Part of a small language model's weights.
Size: 15 layers, 6 heads of 32, vocabulary 8192.
Training: 218M tokens, 6647 steps.
Each number is 200 + 40 x the weight over its row's rms, rounded and kept within 0 to 999. Layers, rows and columns count from 0. The size before them is the row's rms in percent of the matrix's.

# q: layer 10 attention query, 192x192, rms 0.048, rows 0-31, columns 96-191
# k: layer 10 attention key, 192x192, rms 0.048, rows 0-31, columns 96-191
# v: layer 10 attention value, 192x192, rms 0.0482, rows 0-3, columns 96-191
# o: layer 10 attention output (transposed), 192x192, rms 0.0595, rows 0-3, columns 96-191
q0,095,191,239,198,166,198,215,220,177,180,223,198,211,283,184,191,184,169,246,202,157,173,214,237,129,236,148,166,221,160,181,242,190,236,180,202,251,141,218,193,201,161,156,102,271,170,272,139,232,168,230,249,208,168,107,231,304,140,168,199,169,144,190,248,234,155,216,189,204,176,219,137,194,260,151,212,181,187,210,262,205,167,195,238,164,209,249,250,195,184,245,207,145,187,280,227,225
k0,090,236,190,223,84,179,199,215,262,236,169,195,251,198,204,139,173,209,185,214,187,213,237,207,222,219,179,227,161,168,171,216,190,206,139,131,264,277,222,191,264,145,94,162,167,171,274,217,265,211,213,261,223,204,222,180,265,78,220,215,248,237,248,216,175,236,182,160,257,189,219,154,146,242,141,213,248,184,216,124,255,175,141,199,233,267,187,215,249,215,207,184,164,162,212,266,179
q1,101,179,208,172,274,120,260,245,181,216,174,161,155,167,275,214,259,124,215,173,163,227,138,223,229,224,230,192,224,211,201,222,180,249,211,238,307,180,167,222,158,219,141,183,149,227,185,154,160,202,210,219,189,135,160,178,200,205,161,133,228,203,222,250,152,204,201,259,206,206,188,184,186,211,186,250,134,266,230,150,258,245,157,169,266,177,218,153,262,179,208,209,142,179,220,207,269
k1,096,258,239,198,197,146,198,224,154,192,161,216,171,117,163,279,179,201,176,197,223,211,186,161,127,145,147,208,244,207,127,226,218,262,190,158,228,236,143,201,228,165,220,226,187,248,286,163,202,199,188,196,191,158,179,184,171,181,226,121,219,208,220,158,226,182,156,224,201,220,228,227,262,268,131,177,171,155,232,185,229,219,88,311,159,220,205,207,160,209,205,188,179,238,240,152,255
q2,098,136,194,212,210,260,220,243,210,183,208,174,149,236,180,262,217,136,206,118,218,212,105,189,234,172,205,163,203,195,252,175,165,225,168,244,157,172,246,223,186,225,134,176,198,315,152,207,216,201,165,146,190,138,185,196,199,214,186,256,306,175,129,211,201,248,153,241,240,163,96,202,242,215,283,175,159,164,133,188,188,183,199,181,195,211,152,93,243,179,187,203,272,200,126,193,238
k2,095,210,145,218,267,175,184,191,214,177,189,236,216,269,203,215,255,168,179,129,222,249,194,232,201,187,183,141,200,240,245,216,253,175,166,200,135,268,236,271,174,180,211,171,183,172,226,238,236,216,226,173,231,170,166,151,177,194,227,166,266,162,181,172,204,162,122,143,174,204,169,203,261,265,214,214,128,212,208,196,143,196,154,245,186,265,204,203,195,210,187,214,266,175,166,199,187
q3,093,189,171,183,147,224,214,203,236,193,171,201,191,188,249,175,156,228,264,155,109,224,220,171,198,181,270,180,217,201,154,167,186,171,196,232,228,212,233,138,179,166,77,143,169,84,245,204,244,116,188,155,244,224,173,208,219,205,159,128,171,199,203,190,273,155,221,246,204,156,242,166,215,256,177,243,200,173,165,200,158,208,174,235,169,227,246,192,159,217,208,214,173,149,225,172,221
k3,089,227,145,139,199,189,194,191,195,222,182,250,229,191,164,115,199,240,184,179,190,178,174,168,248,275,211,201,183,132,119,248,230,110,207,300,310,189,196,198,204,172,231,169,175,163,201,123,233,193,155,266,224,254,255,213,193,159,198,175,177,247,176,242,240,209,196,208,235,205,215,177,164,224,126,248,208,188,200,171,166,242,161,163,217,212,181,198,281,217,202,208,146,211,174,162,210
q4,093,147,266,231,169,200,154,155,146,213,193,335,157,177,132,184,155,210,221,176,117,187,217,231,185,215,171,171,198,150,152,202,187,262,183,288,268,182,182,224,180,237,208,153,293,176,161,164,118,179,202,172,201,176,238,255,258,221,185,221,166,216,222,254,194,220,206,135,275,147,198,189,185,196,278,224,279,255,236,128,215,188,169,232,210,173,231,219,195,169,185,146,224,219,197,293,157
k4,095,163,224,162,147,223,188,181,218,152,223,294,156,161,215,193,197,294,195,128,126,184,177,185,224,186,226,164,236,173,134,181,261,141,209,198,215,214,207,211,221,195,227,244,256,261,200,161,183,205,214,147,160,192,234,227,161,246,221,196,164,239,250,247,240,186,197,137,211,196,198,214,178,206,269,210,193,181,199,106,211,213,106,252,290,220,263,196,141,130,280,192,217,179,224,227,149
q5,103,196,208,182,105,259,187,231,221,184,162,155,208,138,235,192,145,200,177,217,144,181,217,208,203,235,204,159,228,222,147,206,187,231,184,116,224,265,235,227,155,199,201,222,166,135,207,208,168,186,192,206,250,210,173,209,317,174,253,185,261,187,208,187,188,196,176,260,219,171,168,223,176,146,143,124,165,198,203,211,257,198,187,254,137,168,159,161,236,128,148,150,154,246,206,259,237
k5,091,227,199,171,160,215,242,252,157,213,222,260,148,220,146,190,203,163,198,202,160,165,198,245,192,215,146,125,193,206,213,200,235,239,222,195,210,222,154,219,131,169,244,231,216,207,218,189,279,175,177,118,285,210,223,154,166,267,326,205,206,236,133,197,186,202,169,173,253,179,125,191,262,213,180,144,233,216,163,145,248,110,182,207,207,181,143,161,167,263,163,181,209,186,229,285,226
q6,093,133,212,163,220,153,166,222,210,236,190,149,205,225,215,178,191,224,265,214,208,194,220,227,238,173,109,200,181,137,207,274,142,288,183,166,234,237,153,157,147,190,173,209,130,174,188,228,188,250,190,184,219,119,216,129,220,205,180,195,229,182,226,181,204,209,184,268,247,161,244,200,254,199,253,168,146,221,157,261,207,208,228,165,169,212,182,218,187,143,133,142,170,203,122,182,207
k6,096,243,222,192,262,223,210,189,178,219,211,250,140,262,177,145,228,210,239,183,179,194,239,212,171,185,158,255,242,158,175,186,171,167,174,112,158,218,166,196,206,223,200,134,206,239,197,200,184,181,177,161,203,158,157,232,227,229,151,218,237,238,159,244,145,162,222,249,169,262,224,132,235,285,265,124,195,210,184,208,221,166,157,156,250,285,153,167,206,157,215,141,254,165,124,242,178
q7,096,220,240,187,219,207,197,158,150,175,192,144,184,221,215,112,163,176,191,268,265,166,161,146,222,235,236,136,185,273,175,167,190,197,124,221,216,246,172,183,141,235,225,192,166,268,197,189,172,268,180,215,207,157,199,182,156,222,101,191,274,172,181,230,146,263,220,190,189,213,87,112,269,149,227,136,179,190,247,217,178,260,171,245,194,167,273,169,187,224,136,146,187,178,213,252,201
k7,096,181,225,193,218,173,231,301,173,180,208,186,143,214,166,203,180,184,270,167,174,250,244,255,241,170,170,181,164,214,169,246,188,188,200,190,229,214,197,196,220,249,235,205,254,182,167,192,123,199,167,185,226,199,138,136,179,218,143,208,199,160,187,163,230,191,212,221,199,249,206,215,203,229,220,145,151,262,228,201,195,149,163,168,265,216,213,208,231,245,201,160,244,181,240,257,155
q8,093,243,228,146,162,153,231,238,244,171,197,213,289,180,205,216,248,175,145,160,161,189,132,215,203,150,233,263,187,229,216,152,225,200,210,274,237,254,221,267,229,183,150,164,219,210,244,182,204,220,231,221,166,195,202,163,233,183,151,177,320,191,148,239,177,242,146,176,266,171,221,165,113,158,157,239,226,221,249,194,179,140,222,114,191,212,189,240,192,181,272,204,172,141,171,213,196
k8,092,242,218,173,233,224,186,221,230,189,179,255,230,163,167,166,248,180,156,231,165,152,150,165,197,151,164,222,187,148,169,155,250,228,262,221,200,212,219,287,241,211,185,167,187,201,218,204,174,179,273,261,159,130,218,190,194,227,183,186,263,212,146,227,203,194,173,197,166,186,174,236,143,120,183,243,137,171,246,158,183,145,242,142,239,248,178,211,174,219,231,162,190,196,157,178,213
q9,092,128,250,198,174,166,238,153,193,117,157,168,152,216,235,212,202,269,205,218,120,202,237,176,196,189,207,247,169,188,215,165,153,154,214,199,182,228,154,234,233,127,165,195,181,224,174,202,262,155,282,211,119,175,277,213,211,205,223,247,223,211,178,185,317,263,201,153,221,253,219,224,207,161,160,261,161,270,180,170,151,200,236,203,215,252,220,212,210,202,177,184,225,188,199,161,278
k9,092,164,188,166,130,225,193,237,156,150,143,278,187,121,230,177,180,209,225,165,169,216,220,192,174,213,217,252,140,201,208,193,158,168,190,195,229,205,248,210,275,156,200,241,134,122,171,282,194,114,260,183,227,219,217,190,186,124,147,180,136,229,199,161,354,200,157,223,227,201,146,181,162,169,151,190,176,202,238,209,226,195,244,171,160,281,300,183,202,210,186,254,210,192,164,173,275
q10,104,154,256,142,224,244,141,250,187,200,219,216,195,184,240,207,212,222,196,237,225,236,165,222,170,193,226,258,178,186,232,191,218,194,192,195,212,194,225,119,278,173,212,233,204,231,256,144,209,238,234,231,196,229,238,169,180,208,171,204,210,190,201,180,199,227,190,153,232,194,229,247,145,194,149,264,176,212,166,232,194,147,171,115,228,168,201,190,255,147,208,261,275,263,223,192,150
k10,094,205,195,141,212,183,174,220,267,227,149,226,257,200,210,194,197,230,246,220,207,201,239,104,186,198,260,197,218,193,243,213,183,231,231,233,301,166,198,171,166,235,201,223,249,132,200,161,177,196,255,275,168,204,208,202,176,235,216,201,209,203,209,142,176,258,207,220,221,172,197,180,202,207,132,181,262,200,276,263,211,215,146,188,214,201,221,133,261,65,161,251,228,143,153,217,229
q11,093,170,198,219,176,200,208,219,144,99,225,171,243,201,179,158,202,296,255,236,178,253,246,225,200,151,166,211,190,134,268,191,167,179,257,208,208,227,249,209,247,221,173,200,198,170,211,110,172,244,150,168,128,253,193,184,200,238,203,114,254,215,187,193,176,294,155,198,131,201,294,206,176,247,207,220,248,266,217,179,167,187,218,162,204,248,200,174,247,195,170,275,293,231,254,230,178
k11,099,174,272,288,239,193,227,209,166,122,243,173,231,157,211,177,184,206,153,278,269,263,231,165,167,169,211,137,181,194,168,147,144,216,174,199,192,178,197,242,239,229,165,152,150,184,208,172,132,270,184,144,162,211,274,153,263,248,153,160,177,261,188,247,212,215,212,229,195,180,253,195,233,205,205,231,175,234,226,193,199,210,182,139,86,223,276,108,240,237,179,209,237,235,232,233,194
q12,093,177,212,187,200,180,165,212,240,184,122,159,187,130,188,241,278,225,225,175,224,180,155,180,137,213,229,237,175,168,184,181,209,240,182,270,177,213,171,203,260,215,320,207,173,146,173,195,243,162,206,251,229,261,190,219,185,216,148,199,260,227,226,219,193,171,245,193,229,213,202,192,201,196,183,185,317,174,240,139,239,244,191,176,197,149,230,193,156,230,155,150,250,269,223,143,221
k12,091,162,206,189,274,186,200,264,202,121,178,216,231,170,173,274,187,152,196,126,268,167,147,234,182,185,156,196,131,188,187,148,169,258,206,249,203,179,217,290,208,208,245,179,229,153,199,209,198,150,180,188,193,224,266,211,240,166,157,284,224,197,193,203,172,215,236,226,281,222,194,161,297,236,216,198,267,186,260,120,166,210,176,210,169,153,242,260,157,238,189,220,238,259,194,282,221
q13,095,204,224,183,185,178,218,171,248,174,173,245,220,189,210,202,210,189,162,209,236,255,173,197,168,193,182,195,205,233,298,199,269,228,228,159,170,184,211,196,213,254,217,166,171,240,140,205,123,194,191,179,200,185,217,131,240,222,145,246,231,193,208,233,267,188,220,105,202,253,215,244,249,202,181,197,167,195,204,107,186,223,191,168,171,285,172,178,141,136,214,187,177,198,128,235,152
k13,100,231,285,212,201,234,247,178,217,164,211,235,247,237,225,184,153,270,192,190,231,192,191,158,215,210,187,205,183,273,241,166,180,192,233,189,183,170,160,129,185,186,153,201,162,232,148,185,94,276,135,244,170,273,211,232,240,189,128,142,195,250,233,238,157,201,223,232,169,174,169,221,182,168,154,270,208,174,223,228,151,249,247,192,157,297,264,145,218,161,138,237,136,219,199,250,243
q14,097,195,250,159,216,221,256,238,236,136,197,165,206,219,252,193,242,166,243,198,153,166,187,205,203,201,246,184,226,267,170,151,123,232,194,280,247,179,251,169,101,206,162,226,229,148,147,168,192,221,197,218,233,253,195,212,203,223,178,180,221,178,281,217,153,206,174,212,182,167,164,244,198,223,220,135,192,171,177,209,156,241,206,165,213,106,177,210,250,145,158,199,90,162,232,168,223
k14,094,230,247,215,205,292,284,208,204,156,174,248,206,242,171,192,202,253,263,223,185,169,207,216,174,129,238,213,208,219,141,237,240,172,138,210,198,293,259,156,150,200,225,230,233,186,196,180,146,167,273,167,178,230,224,135,189,243,254,192,189,185,148,195,213,151,201,148,232,244,215,219,126,240,191,176,206,163,215,171,149,154,144,189,226,220,191,196,152,227,139,197,204,175,203,203,189
q15,101,285,143,195,175,193,211,190,262,240,233,157,229,162,175,161,228,195,150,237,190,276,203,191,164,210,201,192,194,146,178,256,300,203,198,305,162,253,175,242,188,160,276,151,230,222,183,200,193,190,232,141,168,153,203,187,142,129,162,182,205,142,178,180,196,170,222,177,251,263,240,250,158,163,208,227,195,209,248,212,224,152,230,209,264,261,215,258,192,124,194,219,323,267,194,174,261
k15,090,136,190,164,166,161,209,235,215,222,260,235,253,185,135,268,108,164,181,242,234,230,185,155,201,195,193,159,211,149,195,286,194,260,190,225,145,215,195,192,245,196,279,144,186,196,172,235,192,204,225,195,186,176,192,240,192,239,231,245,203,225,232,183,124,190,278,185,142,221,239,176,259,192,217,234,277,223,208,182,213,228,229,185,185,242,240,248,179,143,209,167,258,199,197,176,239
q16,097,190,276,152,232,208,292,184,165,183,145,218,225,262,222,203,266,239,228,132,246,229,187,217,243,157,284,208,186,198,173,130,260,195,209,149,216,122,169,231,137,233,196,167,189,241,182,179,290,185,230,269,168,215,172,187,154,134,171,183,201,129,161,242,256,173,233,177,264,188,202,229,100,178,265,244,144,189,200,231,242,175,217,241,220,192,204,200,142,170,296,213,272,213,232,212,133
k16,098,132,179,186,220,89,251,206,163,154,187,206,220,232,283,176,231,194,161,170,227,250,196,251,186,210,277,190,187,247,174,156,202,316,189,158,197,182,189,154,217,176,202,193,230,166,217,213,211,230,224,300,237,95,170,169,213,153,258,298,261,216,297,188,212,170,137,152,216,155,161,184,159,271,183,205,148,216,227,270,214,235,239,192,200,189,230,244,122,128,250,240,227,221,177,133,202
q17,096,77,265,173,230,163,206,213,231,238,172,226,130,191,135,153,295,235,185,154,168,241,213,202,186,227,183,213,209,157,196,189,255,169,260,214,130,152,193,215,260,210,232,233,223,173,248,226,169,169,219,171,241,149,172,197,187,215,206,321,150,203,195,272,173,161,233,208,226,220,236,159,193,164,207,161,255,228,204,180,238,146,202,175,268,163,176,138,199,119,189,154,222,195,249,231,159
k17,097,138,280,203,253,172,164,132,263,210,158,144,221,195,210,141,203,237,176,159,169,209,267,174,163,221,173,208,124,217,229,218,159,225,250,226,181,183,192,251,204,213,207,197,220,182,204,275,199,204,237,238,341,146,217,131,269,238,193,254,97,229,247,225,191,129,262,208,234,211,246,151,202,135,202,242,190,264,197,201,211,205,245,237,236,124,201,180,236,85,198,215,203,214,194,191,178
q18,100,274,225,259,172,245,217,237,282,203,207,190,159,153,246,176,280,241,244,228,243,242,148,217,167,236,195,147,188,182,200,222,112,191,150,200,227,255,243,168,174,227,176,205,134,212,149,232,230,173,234,161,197,107,291,192,254,199,254,223,174,177,139,202,174,197,255,278,239,175,178,309,194,196,176,189,168,188,163,213,198,258,204,224,202,258,170,222,239,223,163,176,129,218,183,128,182
k18,098,229,187,180,217,213,152,146,271,222,154,261,132,194,197,177,202,207,177,247,203,252,219,245,156,213,219,208,195,141,174,189,161,173,207,175,192,215,213,181,205,234,201,145,245,226,261,321,202,236,193,120,187,183,258,264,179,217,258,180,175,239,155,200,255,197,168,235,270,283,143,129,126,245,119,223,230,137,233,214,162,171,144,263,221,223,205,218,207,299,174,166,179,311,248,250,214
q19,096,221,171,234,270,265,211,225,130,216,175,198,266,207,158,216,246,190,157,195,230,248,171,212,200,192,231,146,175,216,201,199,233,234,240,143,154,120,166,192,172,199,181,163,177,212,172,166,177,251,175,156,227,110,214,244,267,217,233,157,172,170,256,129,202,185,315,167,128,259,173,178,228,153,253,183,233,207,261,214,236,170,264,203,235,255,158,184,216,231,192,223,212,216,245,193,136
k19,087,186,177,155,148,195,189,214,218,201,183,124,168,214,191,217,214,292,133,156,188,226,112,191,217,214,250,204,169,198,259,234,167,222,193,141,208,154,225,268,267,222,152,240,182,242,182,194,123,212,174,230,232,266,245,193,240,207,196,108,211,181,300,200,198,208,225,199,108,211,113,204,253,175,244,181,163,151,239,160,171,181,229,219,178,127,207,221,259,165,162,163,214,135,214,227,230
q20,092,276,235,174,198,170,218,227,145,193,202,174,196,209,231,299,208,157,218,185,223,247,262,212,213,179,152,219,196,132,125,203,266,159,198,191,183,221,181,263,281,225,228,146,284,194,95,235,142,181,236,159,127,203,217,172,176,233,211,205,152,192,257,267,183,163,216,188,214,214,176,214,190,231,199,273,218,139,194,158,196,230,237,232,185,213,221,217,175,180,179,227,209,250,209,198,264
k20,087,200,255,219,156,174,234,217,172,126,248,189,193,222,194,207,202,148,189,216,144,260,256,226,169,158,140,210,222,123,183,215,207,184,217,197,164,228,213,209,221,268,154,133,184,174,208,114,215,230,198,202,160,201,146,245,240,308,223,171,243,183,162,190,220,212,233,198,185,208,200,212,203,210,225,255,218,279,213,175,230,249,319,247,150,197,268,211,213,152,207,232,149,252,120,168,260
q21,082,176,189,200,192,203,225,265,267,213,266,182,164,153,137,165,242,187,248,236,225,152,153,189,184,263,135,193,217,237,232,209,241,250,133,261,194,222,237,124,194,152,248,146,250,208,193,297,245,211,268,249,181,296,136,174,151,100,224,193,184,212,145,179,171,255,166,105,156,192,195,158,233,194,164,246,182,227,108,240,239,214,191,214,121,222,246,197,232,197,236,196,253,161,200,232,230
k21,087,122,169,236,190,262,164,218,194,153,175,206,233,210,197,226,224,181,259,216,207,242,224,179,243,221,178,105,191,255,241,124,237,213,166,239,220,222,228,150,243,199,256,136,247,147,212,237,207,163,238,247,197,234,103,216,133,140,187,250,152,104,253,177,182,163,205,206,197,207,207,204,120,169,213,159,267,238,253,250,270,210,209,192,149,159,182,194,198,185,175,203,164,215,244,209,203
q22,087,113,228,232,190,201,188,231,243,240,189,190,209,121,145,199,226,174,206,234,146,233,167,215,230,227,252,213,146,238,185,169,238,137,213,193,139,149,153,209,228,236,194,154,190,139,137,211,245,157,241,182,114,267,201,201,163,220,214,223,175,212,220,227,245,188,299,200,248,157,187,173,232,231,115,212,106,238,228,220,161,166,170,165,254,183,223,257,194,231,225,226,268,195,140,155,209
k22,088,140,158,255,191,178,180,194,243,116,174,222,203,190,219,245,202,202,189,162,89,214,207,185,156,240,256,241,230,206,200,218,239,150,257,146,190,115,196,105,308,191,246,201,206,96,234,167,236,218,183,145,204,174,207,246,202,194,203,258,234,143,224,168,198,135,248,233,212,206,190,195,207,169,206,177,184,231,174,240,190,227,273,224,284,251,200,174,169,197,180,244,286,259,180,187,145
q23,094,267,194,153,157,219,223,189,185,280,146,207,168,175,171,142,184,128,173,103,189,163,184,185,172,182,157,158,208,202,176,252,204,241,182,190,284,162,196,192,230,243,237,232,155,199,290,175,121,203,182,274,205,204,185,185,215,136,187,104,195,184,163,203,157,173,234,213,156,237,195,188,284,212,188,208,217,207,178,172,250,223,215,176,163,242,230,160,160,218,206,126,195,158,236,113,187
k23,089,209,208,227,245,218,198,133,173,242,99,248,232,196,199,119,206,221,219,197,129,172,163,184,280,155,165,167,182,223,181,177,170,271,185,188,160,154,203,146,227,218,235,130,148,130,120,240,159,162,237,207,193,184,180,126,247,265,161,150,161,260,169,268,238,183,193,177,182,223,250,183,221,190,164,222,160,239,292,149,266,193,162,213,282,214,146,231,135,166,207,220,171,255,207,241,212
q24,091,171,242,157,178,189,208,202,218,230,159,159,224,251,159,230,154,221,137,186,141,214,217,197,161,204,237,176,252,228,262,239,118,236,206,193,215,178,295,239,162,173,205,220,274,278,160,205,250,232,250,233,179,188,157,198,224,250,255,191,205,187,154,194,217,221,230,237,287,153,265,139,141,182,181,175,195,164,183,212,208,216,241,201,161,275,241,176,160,225,200,185,146,212,214,188,216
k24,093,237,186,160,208,213,259,239,191,189,187,203,234,241,175,171,199,175,245,179,143,260,206,179,266,219,200,116,272,141,242,240,154,197,208,179,154,211,223,200,203,178,160,210,279,223,180,163,241,198,159,122,276,245,134,160,213,154,167,200,202,173,165,173,207,239,194,209,222,174,168,108,116,168,143,227,226,200,225,200,168,250,220,159,204,195,197,189,104,213,164,237,207,202,174,187,237
q25,099,127,131,216,206,203,205,185,201,265,163,140,261,188,110,173,151,152,162,218,186,177,249,179,120,220,251,217,232,200,277,208,194,200,197,211,232,194,199,214,223,228,141,237,213,155,205,219,220,165,224,281,239,254,135,246,178,225,181,102,219,266,167,267,203,132,184,191,178,130,240,210,247,217,275,197,297,225,153,203,237,219,207,209,131,209,157,241,205,194,207,183,211,304,228,252,216
k25,094,279,186,137,197,160,223,169,148,181,165,258,162,192,217,184,166,215,204,118,205,218,224,191,172,222,174,194,214,244,261,164,167,210,272,189,200,245,211,211,162,109,149,182,219,141,219,243,224,191,124,216,253,233,169,206,178,229,224,119,185,226,251,174,229,192,176,189,261,149,189,193,232,235,218,161,263,162,231,172,220,243,196,213,137,229,151,175,196,146,224,252,248,286,238,229,247
q26,096,243,100,249,173,189,249,186,183,268,152,183,211,272,213,134,211,157,192,184,236,151,168,188,196,259,154,203,166,221,211,243,213,177,199,216,99,163,236,183,182,188,249,220,204,159,230,197,124,143,212,213,224,210,216,202,235,171,252,215,125,143,229,218,275,196,142,115,256,222,287,132,179,142,164,213,192,228,223,205,224,183,239,247,216,154,200,218,167,164,196,234,289,236,225,239,200
k26,092,180,134,181,141,197,260,265,151,206,172,209,173,234,233,191,220,158,202,168,203,160,207,257,191,216,167,197,199,192,299,330,207,201,234,217,185,188,223,216,175,167,183,174,213,160,146,174,91,257,222,293,227,185,205,176,267,176,221,178,196,194,244,234,266,176,185,210,217,172,262,153,181,185,147,178,226,195,192,191,206,234,220,229,264,144,131,180,201,213,191,231,251,213,246,206,184
q27,100,231,232,256,227,233,140,91,205,171,188,254,278,186,165,254,248,146,183,187,185,216,174,175,223,260,214,203,219,237,138,187,145,200,192,214,200,156,285,165,216,221,170,174,198,191,152,200,227,200,185,194,266,235,199,194,266,168,225,201,210,236,152,236,204,150,208,262,216,143,102,213,287,189,164,128,222,230,205,197,251,193,182,212,221,186,234,221,167,148,136,236,147,178,207,224,209
k27,098,294,161,208,209,219,194,188,260,178,109,251,188,180,137,199,225,220,164,179,136,277,162,184,202,248,212,176,174,168,210,247,232,205,200,191,129,251,163,221,222,222,179,174,269,252,144,180,232,160,175,191,258,238,204,208,236,204,210,183,213,119,180,138,208,228,162,194,258,172,172,198,209,157,252,151,149,230,189,161,272,181,122,227,231,123,207,216,161,216,183,225,218,248,201,208,183
q28,097,263,96,176,175,187,173,142,262,233,191,125,200,161,189,155,167,180,266,240,182,153,154,217,191,185,181,187,218,166,169,272,188,238,163,207,228,165,245,204,233,178,162,156,196,276,190,147,187,194,120,264,233,169,188,284,228,191,178,202,229,226,216,144,93,186,188,197,233,187,232,211,202,123,204,124,134,230,217,185,219,199,160,191,200,153,247,181,164,172,216,151,206,188,252,244,153
k28,095,240,194,195,91,215,193,151,271,223,235,243,220,168,152,317,186,229,225,227,116,202,251,224,149,194,195,171,177,169,214,266,129,251,257,209,253,173,157,162,179,167,169,145,141,283,188,161,184,242,238,190,143,193,181,277,163,216,207,230,200,207,231,135,184,196,182,214,232,177,243,242,171,216,190,158,184,142,238,256,144,182,128,246,172,239,170,175,234,175,176,255,194,175,250,241,165
q29,098,160,269,144,204,220,257,164,198,205,202,187,172,161,218,172,240,197,184,246,181,196,220,238,231,128,132,160,311,144,201,195,303,177,183,258,227,206,164,218,190,182,228,227,182,276,222,221,248,198,220,203,194,234,144,250,190,153,160,206,190,210,155,241,186,206,227,180,230,160,240,141,148,218,164,234,185,170,156,258,173,253,205,217,250,173,185,179,220,204,238,188,313,197,233,175,180
k29,097,85,232,189,185,183,139,208,154,231,212,196,161,172,197,165,252,172,196,226,205,221,203,164,209,199,171,163,168,252,184,187,203,181,201,206,258,249,155,245,227,175,234,199,194,190,227,249,191,172,204,276,265,168,186,213,138,160,184,184,214,242,210,167,154,277,228,259,145,150,182,138,105,196,284,202,177,165,226,218,183,187,194,105,253,98,193,210,239,220,233,246,141,123,226,218,170
q30,081,279,179,219,188,171,223,173,143,232,256,246,214,244,194,204,170,231,208,232,165,171,258,225,210,207,158,206,229,182,186,194,239,247,156,163,168,244,246,190,135,222,155,248,274,229,206,184,188,244,197,231,137,160,172,142,211,183,187,240,221,191,269,213,255,181,262,177,167,175,270,137,238,206,170,185,186,136,196,162,158,182,178,177,228,198,181,189,199,166,154,152,217,213,232,150,313
k30,091,271,150,154,199,240,294,263,126,217,170,236,225,220,187,156,220,143,170,208,229,243,217,228,274,215,219,264,157,227,227,173,177,209,164,217,168,200,231,204,215,237,171,226,276,217,198,85,184,200,203,161,223,195,187,155,169,169,191,176,168,141,252,249,308,204,154,223,124,214,265,180,204,259,203,227,132,200,193,194,243,230,247,196,163,200,200,250,230,247,159,192,202,210,199,150,223
q31,093,207,243,126,197,121,193,236,208,92,214,172,134,240,184,231,257,117,225,226,136,203,214,196,177,225,185,241,140,226,220,186,255,183,235,167,188,201,208,157,132,233,211,181,261,199,193,195,170,251,162,185,249,123,153,282,202,164,212,165,238,198,191,186,234,212,260,180,197,266,216,134,178,193,297,148,164,184,208,179,244,225,223,198,206,238,159,195,259,207,231,281,297,223,160,181,240
k31,087,189,224,222,230,255,145,182,163,124,244,120,161,192,243,216,180,141,235,164,211,230,184,173,236,223,171,201,206,250,223,168,305,237,162,107,248,192,170,142,145,248,121,233,278,288,204,199,177,287,224,225,218,108,198,150,234,122,162,179,181,206,254,134,226,235,258,237,185,259,201,216,210,191,187,194,171,167,187,190,195,198,239,161,172,224,185,216,252,204,161,210,268,174,121,176,275
v0,096,147,124,218,154,189,210,195,170,182,225,233,191,185,216,157,178,218,189,129,187,194,189,289,221,223,155,224,224,200,208,166,293,208,147,152,244,214,238,298,222,209,176,127,206,173,221,270,167,182,245,253,156,195,200,193,277,184,237,162,206,213,136,159,170,198,166,157,154,238,160,168,174,178,111,126,224,275,214,193,163,165,185,209,129,274,255,176,271,210,223,212,179,272,231,122,146
o0,095,232,257,227,283,214,195,168,233,235,174,195,246,225,159,231,202,186,162,225,191,191,135,165,189,174,264,190,203,240,185,244,175,262,191,242,177,151,139,180,191,131,212,270,207,104,212,146,210,184,192,232,237,236,192,236,127,280,226,233,191,210,229,245,172,192,167,283,189,151,179,236,197,250,208,202,166,129,200,235,285,167,154,170,236,173,116,120,241,205,225,220,244,225,199,202,218
v1,082,206,185,204,209,233,122,207,198,248,222,163,124,281,183,197,208,187,175,282,193,144,234,162,200,143,259,166,152,178,185,153,261,232,200,187,273,248,157,268,244,179,229,234,247,168,218,278,222,211,204,141,255,182,243,275,132,226,259,160,225,172,214,210,215,216,246,196,139,234,162,172,268,228,240,190,176,170,220,279,184,198,236,193,132,223,199,255,183,201,222,186,152,202,225,156,217
o1,086,139,155,269,263,215,176,187,184,192,167,186,228,124,216,193,201,212,175,137,221,189,219,243,149,270,252,229,288,147,199,219,197,179,179,207,117,195,222,140,210,198,205,143,231,184,141,163,207,169,229,166,229,240,218,181,227,164,239,191,122,228,235,159,182,148,164,232,247,162,228,181,182,195,171,187,178,296,168,102,222,172,109,256,261,174,158,229,208,236,244,297,250,198,208,182,256
v2,091,203,192,215,209,221,204,176,200,170,248,217,305,221,241,200,208,179,181,178,127,184,250,155,213,149,125,208,238,156,239,123,196,219,207,199,264,205,181,226,148,190,195,193,214,277,194,229,248,151,125,199,134,242,189,283,222,214,148,244,168,208,125,229,272,224,166,241,166,171,117,212,212,120,242,202,248,209,198,152,160,237,166,189,267,205,148,164,193,157,200,223,186,132,163,205,181
o2,095,277,251,194,200,192,200,232,156,234,227,177,225,219,181,148,133,163,212,229,232,208,211,236,204,249,240,164,201,230,172,198,186,173,164,198,185,233,166,158,199,218,218,204,183,218,133,190,180,239,201,216,297,127,195,215,158,226,265,138,273,197,240,131,198,230,218,128,263,212,196,140,235,211,155,232,192,219,240,183,240,157,119,224,219,176,273,157,146,249,170,179,175,216,284,155,176
v3,098,220,243,182,119,118,219,172,173,203,198,190,159,240,176,175,211,270,223,183,185,246,173,229,246,182,201,116,201,191,198,251,151,272,282,123,106,135,208,221,244,180,204,204,138,198,247,180,102,229,205,154,203,273,175,247,197,324,182,226,235,197,162,177,204,199,216,257,207,201,115,203,159,234,152,188,227,128,191,151,192,258,263,150,195,233,153,186,210,165,185,206,166,218,182,206,232
o3,099,222,256,162,335,194,226,182,144,121,181,175,189,168,240,262,221,187,200,190,220,172,242,177,218,260,202,282,215,187,242,116,111,117,166,204,232,221,238,235,255,174,240,284,227,212,194,209,260,232,164,173,201,190,176,265,184,104,176,124,165,188,191,204,202,205,220,230,172,216,188,194,195,176,199,247,214,183,243,213,233,175,154,188,216,162,237,220,227,248,216,195,148,196,215,248,216